From a checkpoint of a small transformer trained on Wikipedia: 7190 steps.
Each number is 128 + 32 x the weight over the matrix's rms, rounded and kept within 0 to 255. Layers, rows and columns count from 0. Numbers have three digits each.

# layer 3 attention query, 768x768, rms 0.0332, rows 50-63,114-127,177-191, columns 128-255
159164101077158100162163123172095175186081085146158119102138124113120073100106078114126149112095088119181146187143082065142130121162183094138161127163063128129110120132116164086149120090180195155090111132115084063158041150171117161098148121115200179096080074137160143083141138125131131102117180150160130100116162134132150082137136170154219134150177098103141108124117084218107146094171
122241127159137126161205115153055167153091149165181170121078164118120149121140076141158120138101145123149121160118112083141162124107157131116076078104133122106130142120121187082187148158179180156104130132158189139182069148131106165143094138073154143160107104132131131116158119135164150108097141142166154133130145150177188128112106143180166102121149133122100139176115143162080106097135
159182155138141083164156158189110119120144127208117118099101135102180076129091112142102099161129096156178134165110094069126135139170161143129110129098106078141155123178125158111097081083136148139123092119147115089172071133198108162100169129143183136137097077094165134080142110169121179144078154150152125115122145143098097110101071122185108139131132086125147122145155122167084052155168
139153136125144127115171118140100084150123081169091112131069079124086066098171084070148096108099139151139106148143149083128096067096112142158165138089133169081141163110168131172106141145140132147057098113142197184150081131204114127095089149120138074181134106092177140161099140188092184179072114125131122092179096156163156076125133147154167190130080108152146064121120151138147104128132
116127186117126107123107063132123191137129076176129179164131164108122138140088117133138093068040139070115166082097147088086101084142138108094154100173093118160125087115121203124134156140191228054130163127061067136139110170091136130130139166086109190019110117093070130134140151058159119183160168140119128087100169140100119130197148145162178149139173123108126165086103127122101167096077
145161078108134141128146155133090137099156125133092124146114121099191151089079082121106101131091123133145104136046056069117134067198108139145170093135123106125155075147109209121118153108155208090185165122059082107164050179123108117119146168155221119078069089115149149103133124075180090125072118101144205138149163124141118175170059177113141126144120065127091056107137105137119133166097
123202099063129111058150137114099117140096084226058133127145104123168135145126097099133128121084121129195093161183160171207069102134133084131154119136133188129123152107115152119081125133146155165155117039176110193110090130150103134106145092107160143083114098112122174124068193090102107093071176156145121126224132070138090078147139245069107179153155093146135096101122096181181255106175
088070147193132203136126087138129067143127096110127102158178155150150122096127120143131123131093102187158143058135113153182158204094091150106099112094169076142117118123127063080186144155164123066109087136194221164133168065132161138107027111172007071119146230159150116160137120203066144167144104126164129124102084159181219179128160076129120023099127115081155182165187128119100140178065
075208104164186172158172106152116119117079078190149113144087149145130101111140066124132153172132164148106114098138122147201122109054051152087121095153096178134081121087137137109117116155222105119056218129161145156100099182078156136194125098082137110168126167098153105130141075117126156097130161123132053062052089146093157119141106144181170120091134103119103076115104118174107121057122
094161110161118102083181208163077062142135185066077133146038172054192103183164100132142088154155150170154086159118052104165167127066098160133107119059211112141087161142180128050125175122043113113129134088132169139146032155157130130141172155159172100170103137198173109093149131159106142130081134086076140139170069181114172145124120157122072177108119058161144074191122112155087089155117
119098194134153112119092065134145176110096141174150167166213223119173135120097116131128184144187141125113164122105131168164137150164153132106091087139038157131146159087157102131133147096121126090150189094126120077159161152129112150164153105104150122075154153127110089146124154116134113072119147121144119089032136055106119080117129152199126116136164166098136106093121083111135146065117
120148148127143135103164231154150080167209127125146148084100053130202145058149174063116110123193158156148092183159128151148145101127153158153132197223147165103133116135148101162083073103058140125092094112157189188134116126124175148138124110125207103163114122071129177152154106173088127065063116096109153097114111125016114106120095106234066176073117105168171086119054157151107041122103
102133174132120082088146150134150094084128064099100129154153081051127082135067150077069138111143094205138180040161134152140105168122134086204165159087143122141164138151104097213116161130130127151095074110143101114116107148132085139100179194132147132175066110073174075191128155132119139131108119116076018099187173092137081119051199128115108201153128140135134149100115210131173130119078
155114146086133156082089144133170107172173120087127136152173169102125226169135131131102136106095049185109098127111179133141083183137161065086154154173167096085128089100149143126063118145124151164154112187114146157155125167143144076164106217151158075080134132108146132164125145144133163178169067158137156113160104075074120102092156197109065150115148104174134156166079166134139128168132
163122181120137099111126136143092091150147115117083149110093135151140111135110153081152146117115081128181094115163108116115147165122171119146138184130099140108121148176136089086134088080124134163172105065123095112159114093147098168124106096198159132108096103148187151151114086179136102098194184149095123090124143095136155087158139119197118134148131128143132071144121121177136098149198
183171097098152090134163200143076129148132165090117115107089171115148109087154126058145114112092118133172108126103114048086159167100158166134123113094136113083099128189167104123141129131089130183115080082135194139181084113155059123107094140161152104159100127160166096104173104188180110078098161169196172136137165139153131120150099121172146113126182081151117100177130145166105096128124
222160140103160097156139193169127120131136128086097113099101117161183079134131124047136090154118067111177109195122070086112172120121140150140127130078177110103076154139179102093119113160112097146137090074149132119196108166157101149133121107158145084177093122159155091111143092197140133104095164132156145117138098176147115111115135106206115139123180090177130105134137160170133064123150
174116042134137100075050177146146091112164135119121107106115131152125094092112121087118120071075094112180081113172064133148090113109170169150168123104216137109102107132071149161164107109144123159136058099158105096126123162143137150083167131146166103156126132120159136158139116170130088116105173118086121094141054093178162122124079111166121174096152058100141078143124125165141097079149
137118109097131080098112087147139076100164084146174132104091136156151078082074173124090120117124087123184144132143102176148110093138110132132111135172098139158180095141079140143148112145098132155111095105161095147135159138138097130149170111144102176126130152102080161154116127106124162121138122171052083145068172085094157126140096123177138083118100146103106147147093140166124155125128
172140076032150072096112194152150110117175134137084101065087097101220068100115110031157176103166073098208090183126040080125146100185119113210166108112157142156125132171091085145161102109121080152139059062169147089179036179159126134133209128154199106193060094115168141117148119222102162096124110106064047136175061101185112135143111142157100176128087099149115046139022159173140085149173
181116112117128101125170134115164052062091148104142099140177126145120133039094120128072134096139066111143144133152079123165121138156180116207085194181080146182151148131117140160105096133120112137138099089181057151144149186155088140113236132157159146092125115163165166109104150099097119071126120151126117123169092101129113083117154131140160134122158172162112094106068112155160201064103
077171157171103132155136138123075143178171124166120118118146155081099169187152121185178082131119211223094113127181191138165200201149114150064123099059147110165102166132143095036112118159207125103170128141133178124087146097116166152178056038167111133109129197156095059155133097111139113172157121131224124129154168099122190127132127101098136093161129095082163123119131156123084133165129
103116137138155138125095161105127094162140102108107114095046163150140062077125078079104165057127142149143149125212068164245159163102128158150123117152123169147154087089161129127088151159143143131083129113121137142124121155093154162174135126153110125100118147157114112113100109099106163095127175129151110136125117134138204136125118179166169084118114150128121079144069112163173130090072
124165081126107133117128169123144087167135137112115102111098138102154083100168106064140098146147146173158096132142131138108150113147091175159110155087134115107083157136116111126113145130132127120122100064142150114133104139139174158125123077158164080158105104153147088119133072161104100132115146068113095116163061185115155140111147132153084147144117085151161108134136151125155091170180
056136168134137195140177106150166152123065126142075156109213202164183102121136099204053142134111198094103153113133149203158117136125109166088060115167065115150182149102139096155079143121146162114087159093138118105118174167089078112163109100160141109125177173129202149166149158103136094109122154133159156081083162095163075109096132171143108145103109156115145132083144113109142154122116
124183094131158106145111173107136115147140103107139133139114077171099083082152153115122125090157083139101133150157094149130111123158157169183134176167159107080116162099165161152048135174060137172153080099136058096168168102125140169157171075192111074145104127175117081131091113138098127089040204128070147139148111142115100195095046122134081154099133150164113087160121151138125078200103
139117065121130079106063173136170129103157037093155117109142147097090031132075150054179207055061075096233125135145094082221134170108157111097153160136138112203106141120054122141170164088139122181110107163140144102099084126092131143118237071144156170096110059077087102101185119125130167140206131130112057112198082067178188123173210102106133076124150062107109107140068132153167126071117
170108130144139089139096113086162084115132115146131097131166092130046195088105161141084107166090055168114105087182149110158113163097206116100120125140145146088157170097113138172097104165159154163206145109133182174144196104119110108160083147104051154112163185103137171132147136192129169115121141149103122122100137171132155118106096062097075050142130116145117181133186123121108131073096
113105131136098171127139105110152152127082109125128090113124099121179139127106112161120082082140137147071080179132104141118067116122080075115124172103091100151124135115117084165196135133094087140096121085137099136135131173106104098135151102119176112125112136118149052081103163162126157128134128151130095096153161099080164078141141115153149178151077142166080140095037105109173113110138
132149109124149128107137174179121150144111112160136125120110099200158092088110108130098205129064117112152107145084095119123119136129155169118130118137106140179092115157143169108154134078105114119113118137132140080117082143168138111130131124148193107124102103151103087055131130119159138159085104130141132119111149151116103081171132157159132119117182120173134163117158117176105114103116
156137096148110169128146149157093162142085174098130164102120148186157131123170108137121155136119127153130132139135101132147103127114198092130113109128089115113104126128171164107153143143137152157120118195101138143176123150127116111091063147126163086120101144163120137176109073197149108151093152159140139136110178158132086113109115144129136104099141106133104106180209092166121123156105
165141121176157139126128160185130118135129123130179087117126122127116053108157153121121166159142111149187104088091082104164163181143193159163135154119122149145084135137124116121139140095115120150107162191114136137165129133138110099137147130197119092163109105089140084096130133150124144190088132156126109164100110191158112094108147127194109168056162060129115125141140152205115134164115
171153148155102131115142127209107173114112116166071131089102089182136081053096120133120192148071135068081125140132151083132042072191172096123123120119149074091123143104166119170127120136118133139096111124124092060184119151144081178052114119134159096084144120123099111152073095127133130148168133180165109127156129132118168095160142070079147163161134195113090102069105116149110177116097
078139092128154154102129112126196151099106114172131146113138087142106119100072091162125132081100131078075147041151173141150138096146135092165136080133162037163153123174120213140161171136155146126144103167136072168076050158100113123072155133057152150135117107130146181151157116104175141182166154158099147119092165122119131181171150124141210147117131174120077161130169117150068251123082
074122131171110087126140166166165097107131151072207121102075083183129123123103084090151078148150093121126136125140011084098159105122141214178136092148173078163123103135150165171118160184170145111139127228178090146129067147153094171106179123174111115195101059128153152126162126095121139159144115115055187158137136152123158180129121188098109170159130144105088124108161136097062141154133
100201107111107135079150174129156163147178090124122071117129106158138183123153121117152100072096082072115170089167136152106136096092156117096081110150145043151140161179185109150070164144129198191184102140097153188054091151146114072099127133096185149134165111094093200095056100061118100140094151104107166069185134094112069107126111167109150119108185121190076089127157124145164217116080
196104168146181179108160060144111104123125129054153104202162160103122122146170168115136126148079116145175090043168067134154168208099112092048130083067142138114118071129098077131171169148088114118108174092133184107132149095119111121195091162141094143123139126137163152069133164121100117173080153095101147125141100137162096160091118106118093067081121097151111130163099117121157190112140
099181147131157087055169113105117099143127107210161067141125115042139144117129138135160113096124076094146093118120098112126117093140088109183128152118119151148091134154118119136160076100177163100125120117135097146137095140090120176167116078091188142150135139169142118116124091123112160164087178121130106145117129070083171066134150151117107152111127102119071096081072115152130122046167
133077144164130126124119167177054056156124149151116127193079202112208091113164113108141106140110138133102080165119039135151166106132124157086073109086172199118093082137091073075230099141103102133120139069109103108149151148147101163201131126169121100165107108127102153148190132134126124128162097106093139169144095182095154169154102095137093113076161080139133081059082089141100077139137
058130186155111147111147123072130136134155086207178113132150121093130133115186132137078183152142096134176117080138169169140108199111133153163102127121135093166117127129158069099089121129126160199139123146170124184172092132072140118136103146092169153178194109122107156112038107131147141129078130157095089118124144100149144114179157093170132107126146125119080098142114112130151110111100
110182116050150075003112186119141120147137117139077168153153133136126048167133094123129148190119121107138147162121150137167168131198180101166132134125123175179158106106122166157180108072110088135113176134131120136128070132136106115096110065095134087043132184156108159160119079104136174144148151101101117159141122158091102110142142106120146115059185068140117120108116130141151146117127
136122175107155114112188094158153146193128168102150130167096147165121105149122124126141106106141133162154156079112172160139136141081159163152197104124183125122136114076070231128089209131116106131160117159092173144093094160124203159127186203092100135187103124140114084140089173059136163071167172144119125144111145061097125116131117161052154175146106131145138148187121157127142119096137
157130079168154094118134181150169094140130114064126207140120156217075167090096152125163118177121164155132125100100074122171092109101139165078116136211133132170144182054168190157110168151126097175096137118165176161104120154169110099129091177122122146101134128178110169102209199076141161131115116135121128084122119109199119135077111186095102112115138057136160132129150175146123152165060
# layer 3 attention key, 256x768, rms 0.0321, rows 49-63, columns 128-255
129096189082148126123134089153135148093105156139152096095144128106097094163084116153140112089068113102126115165098085065102157108118150125121139155098119095069103104095157128102163124106175120158162117153131151152225115085159129144140105112133150120125099070144111177152177085125189105110190150184122134136118140135082120103123170128117161063139124192070104121141168137142060191165167
108180103162138101157125157094120078150123109101130114160132124098124174078165102091129137091168125132146081064149183150134180089132133168109126081142119119153125123155129129103132111175141124103074125143123085113082099174080114135094146137131140161171153168114177144133123122105119131157121102095173122130174127127164108104178162138113131148133158123121138162134114124132172120114124
091171149166133139147169186078082132150143145155145114167127079088136134129136110096134124096128164139109142102151183149129134120103127171124104093098131152110092127098156118095131148172119118087153099151140130147080127125098131159134122130121105109181192094136150114142126142079089089145099145118189141150204142126164116151142145146089138163158094135096127123104134081109149090088086
088176092114122112132122150100083063146151113109110123193081092112141137049148115071092113132121170160127121107189143153106155133112154166108117088127141135119133145140158131176136112142094123137066088133105099101051121199110118140095113155129123094159146150086142118146126151073137117133117112079140117094114150105126160145132137138094112148154115067109145157134116081125168098116163
084145199107157091098185130074133111036081098134107083206101149106089105126121146103143137124107145125138088139129190124140145126122139151142170174112114106062117118140135154123113149134192140083109094142141114165106165070132147195162143143087104150150182125136169188210116149081108118143119095168164100062176136077097167151136155067081145144135073135128202169154117097134122118088090
114145073146157147183089161149110109141141095117070181161161197152133135103125138124099122064107106136132198117151120135107103141143131100133114173126137129196132123167128099108139130130143089102067161125131150166105093169081147151164070101122159157116143043135151099177110099115142136130128119131130110158164163186141153141121139151098148143107132225144125133113089120145121178092115
168148121197124153133136178128107126094115093095056160130154140183112145143140131114121143107150174185083123111102162173100211128132111104144132081106136173133126111160076106182162123105141160169109137149077143131067166113059124089147075139168161098132075175087197073186151141086179189129087080045127187159139158114124144155137144151119096150162061141084088138098104093124027176162076
170145136125196134185163095101075107069118113196116108181191172085132103154190146118159117144139196129119125119145172152144169162163170160192171096087101074223114096100096253127024139141124141072006119066161100116058123098153118104096118084222130181127162068127109090148105193113102134076040161126129074185165061139132032120125169208097078133120129196103193177128038147129170072031051
177116153138092113080098068130104108199126117141124112111139116194130094114063110109119080093087172161107090143076111113071123190103152159091158123071136077127161129125176111086205144073102050103146076092155218099093141092179125082115108069189075125146106086113173175102142138163096130096125138133118120058096175087202153128120153097194128112192083098087165102163179127127136103200176
143171129135142109161120186081081115130187105154118082130125130090109104092120052052108148027185129137184134104119187128176162110084104185167165121148171149187122150144099122094101119109168081132149097108144104131095104190133115102086124069174104120167115104120152094118030093135093153147113076144146113064145092135155158111158171122066177139180098137060150150151093105168160062159104
107089170143077104105130147063092089109134097120113092153098139163193129127153103071135112128136149168138181122190147144117123187118110242195120093106161165120113134108112153129065140147061109163118059137089132093065137174091107055104148156167096098128164123136155147128104098114142132091103148094109061083051139094123139131134108147137108147183058164100127177135158092072117093137131
174106119175117135121130071133130192163125156107228155118110204109113091083032119157136150162190158105131157154091108129151180105115054107119069131143122127197131212200109183135134107133079139153074135088134061174160079186145095182134074057111138116151117059161107099163022155139092068114117106144106122137057112061122188093117126157104156141090126167125122101138129151165182102107172
091162132139114117101143134022140156153130111155129096150110044119139123010096090068044192214157150151213139143183098162160148079150150126097179148185112130087080161086171111168051145081117170120117146136078093088114103168103106086138096049196144153166156102101156132112000084116087066071101042135105141079048197100106138069178116096184096161154055088128196114103036097126137034105137
093122146202117085199116171110176074050106098073108162153124152061086149130198187103158198081144124128108137101187120070126199205161208125152156114093093128121138091091161073125109152110091124161105127166053081138133169128082131073206200085096139175150096140159153143174150128098185054082137182111112092140168166168167122197070120097084097141168188136124152162187054097123133179125080
136089147148139135074133171115158091196134184211157125080157151104135138144109094080128099103157081116132091085156066150142103140115090132124062104093156058153141115121097133158064096158174149135151229100255131106148136117084160181119149187150128095117154039097079113113133085181119149051144180117106099139192151100089132113103141163169122184094161126160063043187076191120145099112175
# layer 3 attention value, 256x768, rms 0.0258, rows 0-12, columns 128-255
154149082087146155169113126113100146132142223074060143170114122103100161129156119108075170092163159206137108123123084154156122159109136131119118104164112138094134104013184147141148178108119169139101156084059079112124191127199126093117099112110120133083113190136137099072124200057126103150118099118144224205091042162119085166132184087144145149110135171179094146120124139130150135140158
121109159108109152102212098160154116103127166160062130068166128145093097195116172125171162129146168193083167101094097069118101199144141140095135152154073017197129156085124136126165155087082174066125135145181130152123205153196085110099154137153203131122108145180149069142189083132103107098113174116148147169157118087100133155134103124142194185155149118098177101109164140114126075100068
181143152130156164186071165138081163100159170148105134152154062079099161129079112114192166101096109140126132115041096173149155138111153129086067113084162125151193185113103092109121159090147179048159094134094168115161085141100099134099067159169070108083111094118121084152124144089147166124125166131158204154125069079100125151140170152138101100133122106135175147169077214121074131151146
135151125147093096075097145174102163097135163186105145142095150180179136087152134108074123127131111129143093160071173137108137139059088120132163108079161147165108157099172136186164129140160115113163157060095068127149146172132112150111131085128187209149136108124146096151109138168152134135148107129064114097132054115153130133195174164112121141117138128144151107094078066141110090141168
160131094227113111148183177138138156164167125169126084049163205084108151124128133079146103123174096129168103164117153114128125155173148144128202102160102140113121120122111110168128131139106162095098176159154052080126197120141109137124183123086133189070158158158099117109083136128065106126136135131091094125123125114110085163112133195149100088159118126088142157127044099112173127113092
077153080090107164176097141144068108162139110140083110107124103091125117139140167021151102130089181162129146126117128123217065143066154164101131091144152145163093138112117132139111160115132145136110123132160191129107081169071136115076111225164114129105145163080100176107116155140104124165130102101139184134133061173129161130115191166123135181136103147090103152114138129123170120092150
119176128157109193077132144134146070119132057159086113079186070105180107097147112101052114250160126113190130140114103140173093175162124090149180146185134178152097151098125196111191136147095151115060161106120150111137128138178105131123103056166091135116118119126146108126137185102141122112167126138090163107121156123136144124137112091108160121114151134128159102098095128113209123154115
151149145128148089133146157113119131141140201085097194071182133121139135106119133054116060135238079116103159116213112074158114045071127095170080116169206073105127125096157115147157105135074153158119183124145195174124119100082097145117128108082082130171123112117089116110178134079074101117078128117114141147129067162108124138105127122144097122101157138149049114164154096105099086156118
064119135108113129163121114115152114114159137117131160103152075091092146063096144055098176113164044110140149165083143080144108196181147113114075112140071102057136108094133103145066094091159153074180192123117114060088156116128174134112067089123171102147135197131193117068152119070183058109193126125154108175152195125129075187120074050103084171164147123095152108124064098150109130148142
187140169161138027173082099112149121083129122168122132165155148122117112142106138130177101123138124150158139120090119117099133130146121080130122116178132116210191213170048133160149075123125141170124150103118168085147144103129151129155101084178154182135106097069155105164143130103169142170166150109148143102076143056128099136227148171126158122117154114113119166142114138130062132108152
119085147224108127107148150127171121151145136110129160114119126133145080101085186093134084129139094096056162124111157090130133090125103152119187121114202067159149120148142104134089168081151158179164161137047106111149097067141148121091128116163122160207117129157141150124124058106101147198112143141139092096118094149153121114148113141144158125137156153172119155121093113120155128118135
133106165131118138082124129135112148107099153096131095103072118132112151077128121172094118145187132115077124159125114081185124076122097079144077171181169089173104133056152151118147096121135128105091121154120084168113155177086102142076150110139097097118147124120118135102126152079180118171132146107167194095140079108081123103163130157125121164115158178185104164168126152124152121143082
141131127141117160179118103135205090055136137112084136123093153088127135116107139115134087045184142115173119089171095184202135180106092134133138075088131128079157107130166138139147148129173146137117206155129047128147158177103125128107199056120148138097101110105171073116088160125172140163130143146139086137128079163128090102138150121145196161150127105095131139112117125108148150181089
# layer 3 attention output (transposed), 768x768, rms 0.0262, rows 0-12,64-76,128-139, columns 128-255
101186084120165118147164188170093193191077069122119101092160114150155142156098134062138123126106137119161110136117144115111181134203121132078063126107132224119129072141095102175139117073198127077129106151163200113149187026137075133164199093113147106201125077124076126119160167150117173067127185117101088036143161111086144139130134094119145098159139159149107120100081158094113133144164
140125136115138090183117141131058143094163096200175115177134144079077158140189168078138122137105193177183102080139071084137158161165148133133149119103125155083168088144128156181111118128181145127186105105107115162122087145145088190156185125162136084138121103029117161153068075122138173145100155128164115094127109084082129132134141088137190138118133169201098096038156210117127135185153
088172080129147081147117166170161114090114094127117139081148145109191128155147153083167076172074109115156130123079163158105156070191160101176154178135119130099149135086132129134131093124147118121056147142163130101118125060167080102145164124111123128099164143123114164144138139142168129089164105169164077161144167092168129099106139080126135145116103187156113094168146136166135141137160
106091119084113148159125199161122142136128121096114082196134119140082101148156094145119117199136165117138170125152119118134192166112126127160171113098154145089136134127106155122130155115101108140134142170108150077178046101157127099186103133117128143101120092178164068113114130145057158100134121155113202111185087087151143187166163063134132143113162117124111148184163141103126147226075
110132079107148113167115084172171110081117131141115094203121108166136092176119116122147099106128147083139147120088101176154079166079095085096140084098169169167080119169118054097104190164153119124131121079087105130123125109162194156091113131194149084167067170101129125146118122099119120161080104103157111181168121131057129100139122108159123164124105116124175173144145143164122073117052
145106139129146075085166132135177096133176070079124131061176125169179111126153110109155162175173196107177069143206124114164132121125182116111068175119117129166149118138112106083120137117180092131098102146110100158101176100126162109166126108123168149146107130219092156087077122077123232141085166140166101169090106168140127100107131096144148075123151073106141110067141072074135095089147
095150102148131117154135132115056119103149125147135165130148069096133206070144161103133158142105123140155181107144111086199096100196129146124147110155080175111101157178138146139080152168151124084178146196129130089173151200134168143140161081150114159140084154129137080158136168164141130115147143124137112106113134093087145146108182127117131135099125118113157110156119148158116149131117
101167121110135135073127123131200124115137129094107135172128172199076110160064174166122098068124143160126115108216072151065123113126098080078108142200129134115141136179107106111097165092149096152148165133096089158127115158063183160109175074131153131161158108117141109117057122125145154124047103133072078129126137161110123071134170077132139168164100134127111177177131128093119179105152
148110114113123090159120190144116171072128073137095128118101123150100128126215134162182110162159144120196113161122170104154074096141139042145176122093114176164117168115128190163166086162141150094121086127116181119121157175141088092090099109143084114025090090131129136139112089153098113120162116091180127147130071140116066134088142133114085143064124128156145101130155131121165122123103
094102127131105109148147124153039112122172116061171141165135213145068151111146045139150141106131082168081134107154096151092148107088142211100069114142119100067137092095174176102196131103115145184113149118120141148148102168081099113128085162113143144180217064139076157110087135122131146154128109063123137188115185134136098138108076158077133118189145111174105159076093147117175166179144
126142140106107092166142049106101176119098145119113120192121130142133138142122052089138107147130123115133085098116100116130152152172169134120124134125154097101144130115138108234124105138134105128150165094066115088167105122164072117109129104148138144127130102133115158167092175127121141073112141137069133109163105128126135073157103139174179123159100128083060127130139170076133140108166
100077120129114135144109141148145117131135122071103166076130122108195174103101128128089189134109092167161121151106112143137163131153192143165112179129128128108152131068144161084134117151107110119100156208143143154085152097137162076142111141112122130169128134152198101178126107163071181100141096173118116139099152201077143174153112125170153166164220077128111111132114105135114174162148
141113085111101137110115111110146136144137178135182082143184117153162100125141138133151132117086115026132103091014097105110181145162120103129119118138139085167108124154057154129196132090126175124144155118100170112173176053161179107113061172114136116200168182121110117150122139134109144139152165131096180187104138132149116172131133207105130106081100154150096158111152174082168050123141
143110163131177106091111165138141174107106093134139085117143154169201108135057164141155137125140067111110121142173172185097137135124185098094151161170085114139115159113142122181144125116079100131091149165137129068161114102115118101108184154147131097117098168133149150100075117174148114128167111098143085121144139089064082032116111168145094100179151135051121100103098153128156108009120
133104093188128121130110151134167071155185145129108196137138151139120109176092127115068134136133102094134092153137148093108182173110110141130127088103175187109127107151125117054115125135167119146134122161085138144157103123161119145139074151112086114116112132166088139098124192197143152166112103193083182163144080152160089149166131070207101086124134148106125139190146093238146108159132
112101075122114116168094081143169085088118153148094126158123126144142104146096132064050079201129089136158125138147132158114111098174105111182155118164104212146107060106102200152084108160079098145106103165211122074121098153117164148134197107122144063144160107091164179100113155186126127089093108142086083110179093072157111038154114140123129186203126100074073148102114088094133100094116
101116131077100175197143108098153091155138107122141104156150091174145126173105118133135078166174127153149171071149128120093091145226105104161152144148095160088132118120100123145151138102084074145139134109181143112115124105172138109118089174150154091127131092072130044083102102101174162119088150119127141124190140135114107149155059111096189130202143195107104154181173175116071158137117
164148134116141087093115129162069133086103164128126109108107139093139104160131096180132160165087131151085132108145127131137201102166111163124132147095112110130116115159122110085095133198103127120080056115129099116151149184119117088101145137150072170131090136160133094109129141175150141089132102092134124093103082116112165132117143145103143135096128128128103100100129131151153051171090
116123143142178106115156123145170115150135148117149116138186144157150132167155130188114113089126131135104106118153168108116130124148066092161128128104141121124139170107153116156124122170122120094134093145164126154141188101155159074113153122103096175128113123119128099135117098090102194165110102140165139150079114135123121065095094130091142137108074070090165087086169126070174118122101
125133109156130084134161180150035124124128168138095155151136197094096132154096159118145139075103061069077173091131127092085153063101151116086178118052183123104164110177164107134145107117166118153114149129174137104146106156132105178076146146054122151151148112187118164111156129156158099105113115159114155138128149131128078108116121118063137133140156186093105133166148110205102115102213
122121092078109136110141138148090135139115092145127101127144153118063127102198140207075129120095190166122145140105160168072117150144177135103176104093113097156130145078072128114145136089131133108107141101192093167074169142161151101143115131160095182131140140105142100174156070096209139121145131120170105124119143093157155128162127085080188149134146130152113174137129139114115179100147
132092142167147140103086162154169101129109168124156118170119209180105100112139091151123119117170210145086114156125166071105127111157144127085152127192124152202139142185139126125181121135084131116096090113141184147159187149106129136098139110166195153156142157121110124080177135180093168129101064121057113172130128172086080083124173095079130114092149143143076156135166122126152102140114
104131098127080119099135142164110138184137087111136168119100106149092129140172103102143039127129138086135127136158121125091096137079158108124149131060129166124130089071167158116136132136156092129092126154097155155112112244130100175120093096142175139131175063151119197098161105148136139146146098108098160140124101145122166128102061084137106131192118120146142125164155094102098125137149
096098094116114114141142126129146053132139167117067145112117119190082167125134080099112207113178127121147112099148123113157179154148136160185119127143121146123094161119091072083133158132045089102075149121114124135115149182142109117111133139212098097136106127114125107132147167187114173119180119133063110110111092110151043112126138104143105101099164077131069156114105134122153116096106
130168129139119147192155161124123130161087093054105175187176091162086101128128104070107136112149095144169133137129117147108057146106187127163120144089096120132094139136094087173142129110187083142096198150132117111050106152123152127152133097147204175129091122106159134086169147133111103099131151128165109137126154191122112135104101111085163097118201060101118088182170069125056133135156
079086139102129123151173125098121184110089087101126179137131088143149129101179164141133109128073085056122064138142111143166163061131138113124142111138115106187093109141132171123123144179131160132085158181123126081145142087154149109157078172165146104099097138142093180102091159150105131153148127058106142158157155122157087133137107175134094120066153101117160110083172164095114067117129
106102087101093110119095181153081141147092157121170082130109165086079132133092119119112154171190118093107097182171125121138156118205125136127080134121126132153103135164167107133122155099121139073146113108172134068167149116122096106143154097126175158119138058097080110076145112052139108096084174134118148199105106151148151184131143127093145171101125160205112199125138133111078100119114
198172156127120100197136212065055136117071171103127089152123148101119105161167194117250123103147180150169109090095103072137113126126140123071066112154153085109163153079199140191133107151148163096088067088139138128120124129089118070149113124151202108096113160095123158221106048094078109097122108056120139146097117166144070105111128143121155138184085125107064099125188149140151165123045
125131187158154089114156142186136160155190097111109093116085173128129117101162093152139096135129149117120102136081137088146132130117124112112078126092116154091222148103149113107054146069197115145179112147058095107118058135183114142148150095169107154107100111176097085188072085104155075100153131183120119121128135092145167116148125060123159152079120215156087136126076148156154163112154
141104096184175149174112112114105110129105156142088146166091154082066156122140132103061183219125162141137149190101139118157180131167098168074168199106126126083152110098209096105140176231167199168110173119141080186163144117160061133125198186166047119102086182134194118126125098122099118116063122061135190167106092093147217127133145102152103109176109147188116199114108129121147165186111
137117139161122139159089173115175169081124099157118130144123068120135110134126163129166061152146077151100104073157142127140145148097078033155161104100096157124161083185079104107214144123133117139122137065091097179118117128075179157091083082138143112133160158160125106143139146082156153147162154179148150168156146075073166094125155098099086116106146187135149099113077198204116145160092
102059140165131068089124152124123135103150123132147157068154116166103117085086118148214126158103144132155130165136079123150047191148165186103081120173061124159160136118182237129126163077200148154136114102109147143072100165088157121183115165113137116131130174178035127147168139124072132122121145158143098206109101117088130165143132107163117119123187069155182158133136088069110164106199
150147124113118166123173080114153131101158077129141075102053077076152148137146071138137112108161160138120077170099105118172129114107134112110044142141068061110073137160114127145070104157081136157142144130125158140116125099193205072169143092174119094146129131052178098100058131110140104137135130119063127098148160100163149120105102138123158187085132128156086093135190128125087076090041
087103121084119145099108122096161109149134075083104135114158149189155172149092108106095156101188143111153090136129150166173139064121117131192109164130153179157127101082147129088133176104117074112136160134107141133195068098103076155053143124185152152133058039139167168140124141125120096130108160075134145064179168122124176155113125121144114095079120139136135153150137146103173099124127
128123130078127092141109069121123165096198084120136128147092116124076117177120134149087101087113164119154128128081156161157064169105128085135118140055104171106189089100136126100153164138136117159156022095130177131112145135165145043091153184124188156065121105148118130147120130132138097126146115110220117061210127113061227148109152118156156140204127095162166108094173162092127221117126
134217133129156118162132052123067114073092159094085150166107162178049133120115174108093184141128120162105160140127088151123124109106122147067096095133149146110079169087153133081129171155144167040132117121115103089147138131147093112121121212170110139118080159089126131084084151107156067085090118017148168186130150163086063110120091165057156171192123155120123180086110161116144113160116
136177163124187163134174120156103156133101117157129147190126122097090171141089119062189112164104097106150143126122153149084172081167163160053168191140162077105179111059162182167094115157132155054096183147161099126086086051093116086133153035122124108113149123149156162077123155126097092106102141097099151177131111151148155123101133151108151117170094126146155104092100113128140123150168
150097188133179106112130072157122081102132139141170127095142171150137144138112133144157255239155142115138118154120137087146173131090206170127103166127121154135095172116143121081083185118081116087103137190178075086130096159171071168091132117129135096141105124100116139078094114118116161118105131169148126164118157116123103093180147122148098193095150135144127160142047136121139133151129